From a checkpoint of a small transformer trained on Wikipedia.
Size: MLP 1024 ReLU, 4.29M parameters.
Architecture: LayerNorm before each block, biases, tied embeddings.
Each number is 500 + 40 x the weight over its row's rms, rounded and kept within 0 to 999. Layers, rows and columns count from 0. Numbers have three digits each. The size before them is the row's rms in percent of the matrix's.

# up: layer 6 MLP up, 1024x128, rms 0.194, rows 865-917, columns 0-127
# down: layer 6 MLP down (transposed), 1024x128, rms 0.192, rows 865-916, columns 0-127
up865 095:579540475500480549526458609445524487469474504502502466510545439454488518534490529558531450542538533514539505523590513448530468542518564516522492468472517463504536452507531535486503482435493448493522471477547485493603506518441500574569436420569447510464484493470507502529454482480465514505529485415566464554472422523535533412498493488509475498463476539460510460476452469463415519450516
down865 094:509502517550512518479493481516533493474478556500474540492539507481502521561496499493548441533467558478453441445388575510470579479504434430501515456455512503449495485461460517448576509527523526572521466502476444420531460525514500509469575544582530425445504478542476586440479504530528520491527528495527498482529533511497531536514470417589555448547521466554466518525500449481548563527488
up866 096:447506514483464459486423552486476506472436460436476480451543525509468477531566507454399454510548537521514477555495491512601482493496545507530447513440501483573542594473539535471465487513470510442515535499516485471475478481469522466522513451495420511586536508507495528431465551483534469503545460440514490484514498471499503457499563547498568497493476427477508472474545495551641524464446
down866 105:448511506473544494503546460547515510485498472526518464486464478514491443408501506533488493515466449539464473524429520550443560476527450419455502514474618452479542469483523508565493501485468458583501499436540487494515495424528522522462525483403565435496497475603484472514483534522435549457458526491468575527460471485506467473489420517512477484537398454541500553507524514544547479477488
up867 116:514556493514483484504522525526528530505438455509533543533504516490544590494460520526509490522538464491529472496467580529494516525532533518507511479469575497555489481534500463439599569529504505509398457445485554557522462443457527481469481480544418463609443502529576557511566476500511517413532579515476512523553448473531507490464599482516514475498449544458494469514483542562488451484487
down867 103:536468500576502513501461509569493541453489477438531477466541492571492434489503487533478528563478539458484490520450560504514495472476502535515535538507581453442495442444531534544472539558563578506524519515535552462452535537494533442581510558624543376583472513447507541473504539572420442530494496487457499508526469527494504516518451504485520492489453524495528540482463502501475486466510
up868 090:472549500473489500621514529447541447471485499449507533493554440482476477592438475528502477540548503452543531496443551457477515500487482599490452513564503544509528458538570524484538500462488516487501521550420469427461473444543483498450512422489543480466534482500476520511489442457551483517511499465488524493548538495434468501500540423515554436423449530520582466435445519517493478539530
down868 091:546499492532464495546465488548523471473511494500539502438518530498496449536473496516533496492457488487537471502531506512471545493521518533506459451565470534489515522428451467555510562569482517571452483550542562578500431477457472480480631501489512515493522434514539460491555415504520506469627519540571453471448479453472532523428525523555539512421526423492476447472517524496467433510498
up869 086:470526517457451515508528454488459486536523565509482538483557455477460533548557552439483566463484543510492449539496506541497474430593457480527564509472473436446478528490527546506543534546503463463557552500536553539527458436487517443500452390528502576497504515400470505534514459429473475478442529452486424486543510471526545490459400532493572509485484494470484535486488481476517560517494
down869 095:524480591445466493516498499569472478504481490468410541526509510499443484541576485611487574466465486461437532485550479544450506519545491527459504520498513546508496517482522390471484491455495461408497509493590486538522459571508528465443510497508411446543527505448490420511520498477444541489502505511529513428425475498509529467483494532425473466500537567509508522518574527502495547554522
up870 105:504497466551522463505570478474539447538464549469519451517523594506527484535560511491553481477511517459506400569541461472495507522510554588506550504547454526461476543480517535536464484553456502504479484519479422573491504548577516514480567518601524517438525491513512459514484521504544425549472467477534470523557566515469497511452501437535480500533498453433586522504534469503495544604497
down870 091:496502460516421452500511548467562473511533506472505549558590542512503558561445400509530520514524491535513495525525546515498574500495478516520593554487553501511479465477452504554542529406585479544511520484552563547540553511469426568524447516508453470530424510461470488523525510480497511559540469484429523521515489520522563517515464585489470544537503446571507496497479447493522486470433
up871 100:524528494465448493496535498526498483440534509549522422486488546442502538525532502500467446537480510557509503411498438567473473495544447433491512472513420468489528448550517507474459542426493563478451472541548487425471520532485533484526448420486461529468596485420532593540494575470538540545513480495537544483524521575509499454519521510525412524541529451461479514426543545510517512488497
down871 099:503467474500453509462530438466482498531475497496555500448477521531505414531503490550572482505511564511558466445530447506526559529458443580629559480563503552539506466495530511438436530534477495486520470511515503485504534506549503446438517457439515535542487514514584471532537525446532504494474433542461502527541539547457473445506499481473505518620504450491429457456417461478486495522496
up872 111:477509479465535541496470460548552501477477493465486432577468556511428475599474498520447485537510456600428466488478501528457504515477558505511556495496501506577475483609492477514483568599517491464507482454545448459546510520548541469484522488477530548463485556562512538515479541499520513409517479510535416465534521543487502486528507559515501421519527530480418439460448503530521461515526
down872 103:501459517507470470493464483409525497474533482454426492471531531522539502462436525599451542456569511474530424557515404442527452522527530492425507525474502515526527509528451511570477465497481504540544545520430575540476450508498411577475477497504501498527448460525531474577503468495509416536528511499433527510485514515472532521499594535532505521502535533549582478517534542545515520464448
up873 092:421498493476524519490491508602490463449517464467467503483491476547440556500507512525460484490498608588531519560441455536535497581525522436474481518469476534506536523467513486506535516466442462456585496550525538552420594463503551448420502426516475463497501484517495524475480470554499491449495481437530500460481500422481437517524522489529520481453486545430515462445546451481545484558523
down873 087:523521471549477466525548517480430458493494537430498524573401555477389461508492489530552497463540546497478502540540505501542491496464492550449512473472500529492509506462473508497404529565547548502513478520492625485475459462532456464512507406452485510521502486483510511439510411573486515595438503489525477471416549522500459452502502512485533487514442443492516576471514457475536495522487
up874 095:450538572531541519544416513538529520526456493508477454460566473525454483540569478521449539541510527506533521492453524503501480532489493532499521512413543464493475513542415544495572440561483469541517500551456471574470528539494461503488536492509527498424535522543511565462517571529504418498511498520494562511543520560459495472522600524472446509475591484453536477523435530433442571514477
down874 096:573476512454503470470456529493483467484504417479503499556436500429543540492438521452562480488545514564519467493455526458493512520509465491463556457461482430564551456466449525436492479442438539412438487382488510460479477492484533484495439476501534478465533481472505524521422491491439512505525497483540422494507562488543515447430424425513520539524507560489491498533519467536532484503578
up875 107:575543473564484475524505480487422478531521492502491584465476484546496448543482523470489481479530534466526478472444505520468514473468539483412530468456545505589582619463571552516455485496532460493523441544597397510489485482526464483483516557558498488484564524445448535525407483474507444470488547505502493527527491527505478454502469536487468554561536537557469508493513512491561503523460
down875 094:495461546513508469510494444547527553489566549448449462534488522496545518444487464524500539509455466508496522500489485540479474464522527561593505509474481485466488441444520513508580535456506526561447518430449560476493530425508518542470447473489490413481486455519498393435603593510496554545514483463485479597495567519548524470516499505500593527504504535473485535515437451481490501526470
up876 094:545502568491411539537555436465541510536484500424535512537503507524565441521523548447540529463545488470471475522571467491472528538449508512474513465528447502497510556506486477549571520473459464508521457529537502490511542527471606554493453458424457485539480479494503449478520463524553537500530533400454479459499496473530454593521516520458535512507512419490568495393496514541464525467439
down876 087:418481488474529413568397539568450484510448484414452458499475550551525437452540465491473573474441572507565535462491426493565506459542534537438520460505547508442478463489482460546473471490534518444497537528518478502484473488474528460491546494549477502476494503518518524598501561463496484478501557540508494502521521499478422507520542503523507463482492513407494541568451486498537490483424
up877 090:420436481540569588473498531437530430378540467543465578480536454495489538483435509502558503518492491428488511528464529517520530455503528527459483497565517522540501456559496515485482549525470538548501476524541483500552550565484470424500501514463573516488561543489460512465517566503511464509531460477484569473451514444509458523449507512469535501525542542540454495537456529501440525499391
down877 092:461484531544529498491445481513497507606517517445578481493463512438481480535489518496511422532559474459558515457473493527456535476500488570540512463579462560503521522597516530553429491468561485476469511534470423467496511570527559496537473521483544514495511500445520497488428575539520468491478487498388462543543516531505561539522498493498531497411557460468485498589491461541435509524499
up878 089:529484508494444360502452473506501554466470527507418576517500490524441522499470460527478531421476507475430539507561477448480523523528518523492526492502517468504487572419496537509448474582442474512543443471534483580552487517494576421465450454460511456461475538526527536530495506439435484494518622530443475506533422473499513510503551459517489497527477486482519488486517454497469482528451
down878 099:462526448476498534502559476484546542498494506509522529507499584477554482538491526534496498521418450482453445546465555487459506510545389486563468569546488486490386514491504428491518520536539499494525497452435538470536511510558517549520516420442464519532453459495509438485516534501499462483513532521423522490462438459597545516542508474421462488446445474488426482504505455554535497533552
up879 105:495520560529492480469510492567445524462588499618523420522539540516458443448513568428500464522449513467571466469573419511515493491504559542468513465563538462524485564514473542529517518487461542433452468467531499482537550528476518550537497515521520490485538470460551498470499500505508541543372504525542515467568488471484556461532485503452496493516476470519494424516471444506467498431456
down879 107:541549429517507510547555484522506527522471499445518586535482410452525513475487468463527432519518579550410510512436560452464512548527459526562448535450471516446521453573529456525436464511553461472515468523414510503532470494455456475476493485529488508485509533538459532480451502545506489456539506502505536573548469543524477588442541479524550483531442549512528538458524559438490559516518
up880 105:625508517559527498454474507499486496476521490432488493518491486508563416493515515451488497517511488444494474518495504587425496494567514517509488451531446446481504539501623540475486486483535474543466487585520487426518486476582480507480540466520551526510466477505499490595458429490495536544464474536486513465491468513446471529542463614571463498501457490425561474485468494550506523508564
down880 092:406570486522479469503557553466515484529513480537441446495499481507520519507515467480491578464487491485410542554568515571419444539472493525463468522470453474503500528473495479527576498446534508442541452539532510540545436515480502526542521501580536449522410442514449480525493512541450521442486487605506518447538440534560492489470580506526443566457516508451484483516467518487529445483505
up881 114:482534486499481534589560454515517529495504533490487482438502446497497526504471457479558525548557511432467498540494479485501535489524463546434492511442528555496551573525465555548529476507487547457486545551438490498512406545505588484572492500543466588469533503521510512453493549533453540549453502482519499525481521540499394556581481584513470458464468485558518542543462470573521447541493
down881 106:517513523565450552462489463548495517447507487467547511498491516490442506514544539486536539482520483495517481489498514547452521469475491533531463417445545453475503549453546511471434450514477462532385447495446459460551473555402530546475502443482448531502511493518515504605521469496472529451558515534552601520516489504518478562487544446536517424503503544440483473547550461538449415521529
up882 103:462475524523465492511553508474549497352479521513481502455507524476452519449501488509508523469464524447438488485408481576521440525540537483499521521550519476481531530553536473478443477555538483479532464467518462483530486474610520445525571437605444491513472549554546513477472585563503531513551513512502501590526426530478486510469528552448472489488505442502469469453493490498450468534487
down882 100:545513457479521496499594497417408440526508494531468531535490485446481500584546495464500481530545441502518429492483493518515531531499540533509474514463494483538537580535518521542469419500568582488471505506497492483495488460550477487544427500483489537493508550457514487479503496475481432488463458485459477447501465399523487456479511572551515488437568529522563569481434536574593524556524
up883 100:580452495432591520525521485441527423498491521510519502422488497532449571548556470426506527450532515479495507526511475502509511541553482490476517531506551557491470422548463427439512574524541538473463455564512488463485481476392562608527494567439551490513493494503542518491519476477461478503487518555520494589455467468524487521478469539456538478507501460520507490572451496473505441475519
down883 095:475494470494546471457507572448546511552449519514534459459518514447558479478552486576441484478492439508508529422564509511440542563515499578542538448468484518558514501506545465456419517518503482483464422509491424526554506551522529474458463501482549513545471530515472474481515480533566432416469476506485522475592614562512469530502524514462464468470485567442492549522552496518474478511486
up884 102:507545442497502543568492463549506477560511541459448489535499492498483524510508566483524523466495566529555490546471431451561512472537508400419481474508500506544500546505476529480558533567412509533511481478533522488577435472540465556518385453505531539519442510463503505485496555558476527529556513473577496467550542536477445505464499480426428522452431515508449528530505460498447469487462
down884 097:457513479535502517480546509452524487521574498545490410517462499518482452553490494445511395481601502504548544493521558452504567560483418512540461555529473525457488501515516524551520461465499557504470507544452537489525614492526508500475500462492484483442466502550514509437521451497508529598591495472446496517541473531438528492525445528514535472445549480469478474443468540456545551485432
up885 112:524489506498514550515566465498469506472527522491572451551458537503490505575531441448480465386470496465531608509459505558560491469480554494497484522486493527456495493460536520549472563500474519550483416547523540525502466481491469522488525475521472554567402561523526548551486565479507526521508573513458507464556551515504543491508494530518557476533454457422526526567440522453526485597493
down885 099:467489490542517560562503462454485509494449520490458558546440512514489474533585374498531518548494546524560575448469415541491500473473514492539513476549548468517483530544552519534485475408467505532522457469500541541548490513462446581483548461499520529538495464519448455503506576540503500514569527583543513445546465551551488510569551495512442531525502509461550468460506525501464458518442
up886 091:528520566493583485581491539552542516524513410504538537474526540512492529454476527546462529503598467543495536497532538459444529467528493515542502477531472463528482561476491542509491548482501476508494516542536497497496491520459570542509491459566461393503531518496396472416535492496564493500496537572418517522460504511515452526482498486560411468492537468502565472455502444564568511542559
down886 098:415499503535484450563475471567544491492501460551499421527594464491438524401544481566525459476523444547467478451468416511570571504460523524483534454507468539528555519580457455515458486505543508436449521556450522548532533434480466461496428497510477553514517542549490417461466496480495483477469546487507466525511428518525517484481555479464462484465518464503470460489544448467497505526472
up887 106:444463498470477449514452530444564399512535538434554546611468454476496513480553544507550441495496548504539502478484504417478505516490485473573537486553536549513536492607438454556441552502498579501495492557503461547486544470418553477546525549501453507475478558473578507485489522476526445499512509511497514491513522552518487562502515541500469520459409497499482482497514457527472499479434
down887 111:490528490440516503510529501492470508489499475448584485506463473499497502530542457570561522451477560547549512493496475540497486537474549520475500495478540514551621435498395511457508459498542522577472555517429505520531463454470455502463493493511464471474577483483498436594430534481457445536496511560393491466545492529521465496465495551394493501459438535528451486543536482529489466531496
up888 101:577544509540557481499489601516475502447486444502525587476490485467512516463399484530492492515535564438540427465495570458492542460491504497491482522503625497507563488581512441481469482546482501491532471559470483450471502523498552533498495505488560525520518413473472528483498459529482498517478498539510600527548435538538522520511500605506509497493511443529506414484510557434496508478524
down888 095:435493528426464462526560567524472455497494465560495463520470491503480523475517522518408502453495528489453494496490497597467477452487502593485417460553484454446424484383468454508478488563477463465494527452512510416498482452478502465548489509545447514505440486512499539518418553466552466480450548534535499450514475493517468452547444495438582464560524468464530465507499463487489496507475
up889 095:502499379530556497608533547502529398530495506493456534532522499514510476494474482438479473495482504495508518528457562553570606509521503466524421480495483508555482517489501532438505498452483536512449518457508530490571562487369507551487456472485536569446454491474490506483444525572490559473530485514520491481514541491501468499439504535462488456503517505503584526468507500591550463491474
down889 092:527452500513486526495469432578541540556520496506461454506482493494552513455482502437502447485487433439461478444467544504562557490514481551599518503504486513476489494515455513477487432471465497478409472469448525531501504468492457555566482557550546511477558442517460456458560583502538502516512423456606446538457439536527505564520507472483505495481445562467435504462441467515555472500498
up890 101:525545423465456457524473449503537477432470476507490459462505484541515535502494491447471425527556515491516536523570393499522443498559521513485511508490515431510492545495482543564482563440534466516514463513468541474543456433485463506490537450562517468563525475452465491479475554498604570444426542475504546510504510593526460501536500522545456525540424550489432547520481579475508513504520
down890 102:496551532527479518497546558465477512500514483491563489516546519455446441542513477533526494487477543492533454484459511492472421516462510516464506481516570510469555500445527433459476546523455498519457463483541492517418519538423566466527475548434476430477452553496526424515601469466428484522516448495495503479455471515428556511491373530508509486499530451488488442548480383549506474509519
up891 099:499487563545500439422475572526585509512495535534481530567506539470473466564494536409467508478488563535490439477501481420500470571524470548433572448525440459480471445483452450501482505519504510455551476454552454484436444455529517506569478479553550502505471388479434510469506472508445513463473493531437513549503561460500516495440511522499511458514511496492502479468468512464467579519458
down891 098:486506517524497501503491536476413530446527525535555508467456504610499452446458489434507539483515440518506529516464539488571412426439534495539471532541523468418582487529516431503503563519505502538540528478497545529511464511501488505564506477420461514515504572492539441524443537422565464531511584481517503485518514512476591462460522467476488482505527468480469514447600520468480518551503
up892 095:467461492551528479451517500490482535531431544470502480437518476535403504535497551445482500488510482542405469486482472486492457569467480525502533478594501459471500471535537580537475491458399586514487488467567514512494516520478495499476510569534491542444468534548492530595513456443461478490521487489461538562511501456556498546449426490529582420573536457509471458474498520500552512456522
down892 103:546472534498508500413533500489505426519508468462517472491551470499504535501508485551544501510460411487453459483467502421538465453527500417519470412542499479561470472534530524485467471485526417487501546591499476472536396423563482465505534527529438467511515521420538496443554575521510470483498451492508490478521484494529496537491406501550474509487513468514524457550518431566468456415501
up893 100:460563507493479478486492491391453521552535509530515477500557558418533492512531599460471518436475495530549493499489537460508537471419477466536482565529491475479448460462520454503525458482527544553554483450510520512496478511443515522590494460484558519432494540492450471534555553471545540577556506459503456492520484511447445447440493503554479550475559531557551517417514540525550528516544
down893 111:446551483448492492529469508440569603472543516497470522448482535522508482554460524401524406527524518490479401473476542509520533502544474482506554571523429518475464427522458516498500546498498491511542485494444496504465612458551487496442516564471542493486455513505502477497507459503518530510536527521613500558505463486533460541496519444597497506485452488545510416488439480485538524498514
up894 113:492473519520508487496487435536481468503491493518467423497502543484518504492523531515415495504492503516467524456547414475529536535571515502482576464496526457481459443382548460506535485537540486476475499482468418472534491415505474509524469459507541495504513572456551449506500489475483523484493492486420478551569463545473522404403474524522437410542536504481565471554558491471566557493445
down894 090:528478507518456530554501535503516542476539438468461587469529497519435433524540411505561506520460552525543434510412550505449470466430495506496456511536478538493552523559454542445434604434535475541559473544475508500467472559525492489526503507527447455499458442533497514496508529571496512467450542522546512466458585528498394530546484474466543531541444457499488496492507481526520500523474
up895 105:546525475504519555525514563604494491523511487539569539454512495457546448489463551496488376450525483464488458449520492441536553499502525516535500498538509443467495553445503492542507551519482425522486475460494543492444483476558491493498500483494509569489419518585478457514462488480478517446508526434508563559511467521482543545491426537555450466498610475557579533541502533443506527486534
down895 104:475525509479535503505553551455492501512470533410473477477420524462649481508482455493531577522485495479494548545542563516556542587490522530508510463505507571508544521494514484455460501493488478553517491478511475523544513442462516560509545458492495437477477600524552491483508525467491564431513560553439559502443434497484513486439495547493532514529560472598504483476496455480503553446494
up896 093:474524498429549448466477558528479539543502464571560532444542410543500482514520439500463516479536552498548507505494493482495485525429443502537493458559482498532467507510494477528529507551527505399484465524517541518517478492490471546481475554440489501525390499511437524524598486521485532466544490527492470535484519452492437505493567422453525466525384454454468505528404541554539501460517
down896 113:458473545468525500487491509517510528462478494524497495484554541483466496488378516502496590571496481516542522441469486469542496467490464523508492490425537518505455556505518517542560540476444533462573454529534490521448495445546519494560436541480538510449508443527542556549480464541502507554466537576457553565504580486411517566439470489521512547532555536507498577474477417489448489565509
up897 094:516513464535539453541562438407540546524500496544483454429554480555491455486547547435528497490459434507527488517496510451527529522507522505480456490454480539549492524507519482452460505502415504537503424469470497503515502522513538539552474462452581516517519478476529450498513502526522504520503538534455460494521515441472580583500417520467510590485405567508532546447468473537486383489553
down897 093:542538511587450497493492503500505516516463543491389511481541539538538518496479553491559589530470569493514457485496487474516439449527449536507518473512450448516449516543536475454586543483521479471528585487570472484525448487570494483452455518464538457541454465530559480520477490478463499378493510479466495579446501461493482483507558529493455456523586455503471547466533495487523473566437
up898 095:602513502544521486465497506445503583458475486500562486444504448504530553518597508497499503477529485407500472447448471526481448471523511467460491410475493448565465557482445565576517443505525502441442516549479529524469497535521580506505562498491444479555469421522483541454570462547507501483504525423455496526512497555529509539552443464528516516475470466573483537565491533521479509500492
down898 103:453484535461472509490516515492444488519529477479458511506445506487480481544423453568494499529465549457483591581513373468493498484539470496490567466506532491469519436480546500466429527411481421547510529425586459476524538503470486540502436524505549514440521516563534484497530563524485467522501495480501591492526525513582528441459487460506471516501499442480557510518428444495458470497547
up899 104:468494498623568537525490528482494550500472511478469448481424507500492500510450505517476546534545555519488502563513471577505545511469443504478508484508590459535465430485460425490490464548464549519488477507575476512560465459500539546500525489526504538524515505459493486451511558525528535460568464476428501542510526631494534495521531407505469485524417496534479509545445485424498565475459
down899 101:608474500464450510491468462562524531510552494547560569468539518508434493493506470443539498477434498464533480468463531406555463475565543496498454550523498539527458531507492502523468526551484554495499512508500505507408543511491483462495515520438477486535473478612508582560511429509483489554479483516547502445484466438474508447478445547524523502537619538517517497476535444547529467556544
up900 085:502477522506498455496469479498514486467544517463584458509543485488546528567481497500552513489494556527521548515548550583506570472539489573526478476516507447492423528601507450524489452549534503607511514462555496485544517535526452480528481539519471540496513523496482490509442506387519418512513504474542560466440489503474405513489527484485475557488504542490598476566437492471517545425455
down900 093:551527477481433528513455439557443486503540477514492519511555475509463506502488439527518502480502516475481521512501475494477486494497469544480516546478523475503518563496559591505445481467524491483545491569470493545428539569459516482584546491481527482448502498462549536465548476546467423511398480526485479543494527526470472542482546583576535438494479394515453491464536442603395502489484
up901 102:518434517448560504506539421502499551475557583483513455486490456539532516471470442509503480443510587502561531556526469521507469473454471470503459511505525510546538518528562504517520506517441540511491462471456584553423483561477474528488454457536540518517411488408516497507562493412489520536475536441476530535518484461477472489494548447454374449458512491476528480493510482535459519474576
down901 111:521526499468509485518461498501520548508457555508485542508485520507519482508525495495455524538498495506464514450443477497542469477529542438485506447395556458518448445520469494518512520546506475521511504459552477446515527476386468489504460431596481552484507601479541491550538560474445468526511463562487494509505538480406482517494450550471511614470491535550535591462528469536582460426488
up902 104:570488439503552448467594434590543523508483508554551549487553492499545463436515478517478574535441535501530507486524489530456416564478533494489524478522535540468564523535463512543487526503542492481466489417567501450547444497599537526438486528490506615492458491434509487458492536490456479545532526503512488458479491442518505545451481524470546497545501494494552565479488544540506472463550
down902 102:566529475537405563492489481485538443505497529595483494483513493570561448506532540491410409507523506511518477547520504528531479548460499514427477483510500503514481449454479540558487496523468467549462491453479518469559500481609502491455586508489494510532516487479472565496473531567507613584462465555500454502562474546489543514493542432473516454505474491456471441486494492455483437480466
up903 094:471466476494509517506499536482478468506499506553544483533538438412483514587473486447633519495511537485506463461535412588498573505488510583521454556461482579451524509508528474472523503491459471507536513427479494458447427489519532519527434487467516538486456543395542569468473510502500527527551477472500441507456539510485546476487497508475411517521543534501552492493481541539523584528519
down903 101:468564431532545459490480480493478494545480532476565477513508474517493520496473520489491512495471458524556522431479549513520473561506565427514456490485492395501519504422526491587461508527530508550500507496535501531550523510474562550502482517466502548414542534568516410587465502548506489481414512422473545526518549609523504480512537516530557452475435440535506541494541448485469515492564
up904 099:498506500535514482448471560470450537496528512509467499512473494458432525465471509530535503562522458511504530507462490433566415489484517589488426552492463381416563532537521461549536454517504472460457487524510465513510549536508484526494602531484490602516553577477449558575503503494480480476525464503533482525494464429507482470472515505449515591535488573468512489508501556472449488546543
down904 096:519498561445487532540452503455473489498464503512510516475443459529583540513503442521503531494467563503553468543455472554551500523483532510576513500516497547453469456514481607518530436475491450543549506523497584491485573450522415566492529421564426476465508479447562483563545447484493492459542503546460477513511538501478521581567537485527448460473541546477456577487511495510467485490448
up905 098:505478483509496459458454520491439496528524452512511584495498409594505436518465543490520495496502472527427463511552479517465569456506520463538571457472447506467484462507567496511578554550462498463564506584533494504481533456474493517462475444481518531499451474522452525547480502521497433524527524500539553495474562515593494550497482464610501491476521549398569525500464444493539491451463
down905 095:518480458502446505474467465480523469544475522493501511490482513508493470516485496494535528517508502406466514485422558539471505516536482491546471552499464460481453504451461518416454555445569456445476518517567552537439503555453474429512525541503498544517512517496456550556548598490476539516376454535560404484455500491474535497470528504515491563460415464499503604446525529502483519551511
up906 105:521462538464427512496519480467477509491412506514468512541515431460475591530446464436495603556474498434585449508448567543457549474524575504585507527485519508493577512502494535489506440575462505499411532487514536527597494545496482434440486487481582457470472485507526505534502526512477534459478481505451530498491473517485540489447428461534524550545556532503506490463481458464511515500511
down906 100:465459561539482537467506495462519495512468419471504505506499446493478528462508578419463571520514494407509448478434531549490510502487502487482581555490586561565508482468499482514583502486520452506454524444518534471550522453466499515475535561509547456523477535436520465507501543487435511484507591570511563507477502528524554506533470479457581506505532436481536487528521456491441487509620
up907 098:528514533565538531469490502482512597476465456564524512436514421466565536491540558464523514492474515498584479496555501394536506467494441540440625528494569463542517485529492480505545550506475454468485513502565512492495485498524559547524481515505421472484555456496532506508459471516544429474452529480488481518435544451494497515498439538483521513456460428421509459570530500524551487513548
down907 098:491435469480473496525442499535513453458555488498395441530521485490498493487521483456497476490505496508465449535511466570426445492513464559518443508480506522459472511464529437449410445480527495477481473518481433539475551515527440413513467544514519508493499546459515594470526498507604511531617465476500547528502432456551531461496484539502493583590472500543474493471546461459486535490460
up908 105:460529457565478456432418558538520482455529558550511599527501501477554564516498536490505524515541510439569525442526524484486508513494478487517472524475506574477508472506489464536417554530540516528500514452562482491511535509549431503499495493468546536546483566499528527458507429518473478582486554409429472603470465494448486458510474491519510510559458499461502567513485480382504515503502
down908 110:538510417458450507530452483455493532487444517499473555465448515518569483554511494495499481459485509515485529526436544503506516457558543520455537512504440522525514506595491494547457480423513533515446550535534462524533486460483476391480511526555559472480368521533484509531499463580436535457482507469495491561492474547523454416543492538478494501547466433504504563518504472397536522463492
up909 091:456531520470555490508492534466401484462570489538496460603495461486583510538501464538512520521502471509505514485456476512484472579498525528526414528449419508431436561463513525422529514513510529476544503458517443575467561464540543527525533541444570416475432510496483485486530511521555450528537488571451486494492523496517528588492509465450433457515478463514500457527496535493553554518478
down909 103:508577502513534520487505486608505495457520467472545497493544449451428475445505479516474424479485443506451496456490552528451464519466488475481535585540498550546535490491501504556452550489437460625442500495493500519514497521537494445517416446478491580500614471534492445463543519476505487532495542484463538504468522525540520489455481460514421479525525494537557469515466532545546533566563
up910 091:512528513462454543498509572511495567478551487486525505571499480414570421513495560528528500491376559484518522520497462478486584509538454390473511490500489446485524441540475492491496483513506508574566493477476535505552509525625467507521528500516504521512509512549449507505447498558403530462531510472494475494558464514432552514438473463536446473565457521518488549488481517493484476549533
down910 102:522486506498505571543563564497498508469486491495423461459530478480481473513486455464552396501492432411547475498507477549519465469479481510497457533445485485513475520460518477501514465468549486478465537510420538497481468479544458509498621484483554467457490490544488479495487496504519499580532465534421463550493532603525489480501517418526409538560448502561439493483507562450563453440490
up911 104:531511558533515439488513572535503487521500475565499522524483528517553518511450491476502439466528587509469483451509512453475498506516497566596572440502497501484492551512583411555481496505523544421471427529513456486512524491447504475439459394471482520485520489551503553541513555420541504450533508492469603551577565503503511454525496506562494559546504530508532483467513492525548509481438
down911 095:464474508548453583487572533504456572455507443508492468499539526585445453523577479443471483496516450428531466499496516500527470469534508533526491490483552504516467461460486600477489506523557433488477481549477557415504460596528487456513558491485525475527497472540504500504481482519512506531449425475531351472470491473530534501539517500464470484519518513547465486392488495454491549545484
up912 097:547525483469510502513485564492528494478524555455500518470488486503563508547432501474508459477506485499533523393523566459522433502476525524462445540464527500545599502497558498505545520526517553456492523474473517515509489516528534492437463476574476465477520564553534515476521431533534489523532501596520493433575429501629462503482487525488506468508464502445472528419437426554431530460469
down912 105:485467512453488495514499535485502499512484489430509557601477513527527441527422477528461527587491433482444515473497528519578531482502513490502450589518518522487499485555557495457565519506479479432514488452553562483478530426500530526524447511460477518494519486517474470411450542522536553546533502497478489482492487483463492460458483491405439519479346485513449488483464418447473506506556
up913 110:510510591505558482550523502472457567438513545387506511553516527548502523527502478466452481526501550520498517530458511461480430532459444490471453495476543500536564472533536478446458503458509558460460493485426439504536503471488480565535485500507533532410502492497464542548573465445489485562595567544495518438517485552497549501576528480537517514471484461498499460524465506438501455526397
down913 091:557427448530536495483496571491490458526498531570486464481511533519527476498454519506502486521491494457482522484507497580462532464509465540459573607419467458493424547438552503513581457513447509435521492461524511442558487535512533481508495437493429484499542541516531465466440502406534477478389494459444454507477555515472498469426509515495521480478515562483475541522431470565479476474534
up914 093:525514537476549550544468533592546432488488435565537542468512459490531490510490477487501472536535454486437566533534559487536517475486446546519403541478485571583436477543526428518490549516461440461475510506503529463498543543495555441551490540457451481469479544474495478481548484523513462457416563497536530460512522546516500548453466490464441564492570534465545433518489427496497539512488
down914 103:522516500527463494472421555543547447450478440494493538489491471508501485534584557472523508504482455475474499470535525515522494535481497435531375540461595497514535548469445502469447517501429548524502537552444502430499492483475527527487548560420455484555538483475491544496467542480483457488482565419481473528528551474535541497527483399545468535439569546509537507468518431485521477438511
up915 096:490495497519458515542537523498523477469494479495450550526474403573460486487542452519534576594523509535474534489469511529508489530493521489482475566439531499487507488561545472454481604568470471476503488499498481466498399497464522540442487522513502545466548545605487497484504483424485459514604473545565503499492529510546529592517573555467506471552482472510481589480494460549439500512526
down915 096:580456502519567485459471530464457490451503503473517482504563510463520489461473555398486467456463461476497508505594518518455541529446475472443512485574418546476529485461479500565468484514400563487514532531492512589434517551541489485552468503460536482547445473464469530571495488505478436501419554444465519516479528477446426503493472483511487438450504471521497523497561480506565514492433
up916 096:546493456417483489488525433393532515493526488544492522550524492515472478424474496406519535483496517510434516489416454529490472420463501445464469488535474526458423500490484527472535499494507544627525502523538481422559529459489451497475498525481469503541587446456508517511514476514525477530529599514491467541530462454515504533487520451551440516508427493589463471483522453461502500463467
down916 095:559523452535554515493468473488495562509466477464467480441503460485453509490493397515522516549510477538521532532490513479475544572462449569438544589453450416501496477421528483512533458372497503495572579459470509522550490501457479495505509556499467513490463511506489467472431526441465499435478424551519499489504546490498473470501513589543536507561538557443473515457529527529516487552470
up917 087:557508453535506585534528481499557463538499493507510503540581421442479453556504513494566514461496492548581513563481553482457494471514447535493452564488525510466510503505502499532543488451472578521489413512475478477467386481486447533454399469480554508504487562486575569551526560539452431486505527540520494442489484496448504487544475482472498541480552511439497515488463460501508574525464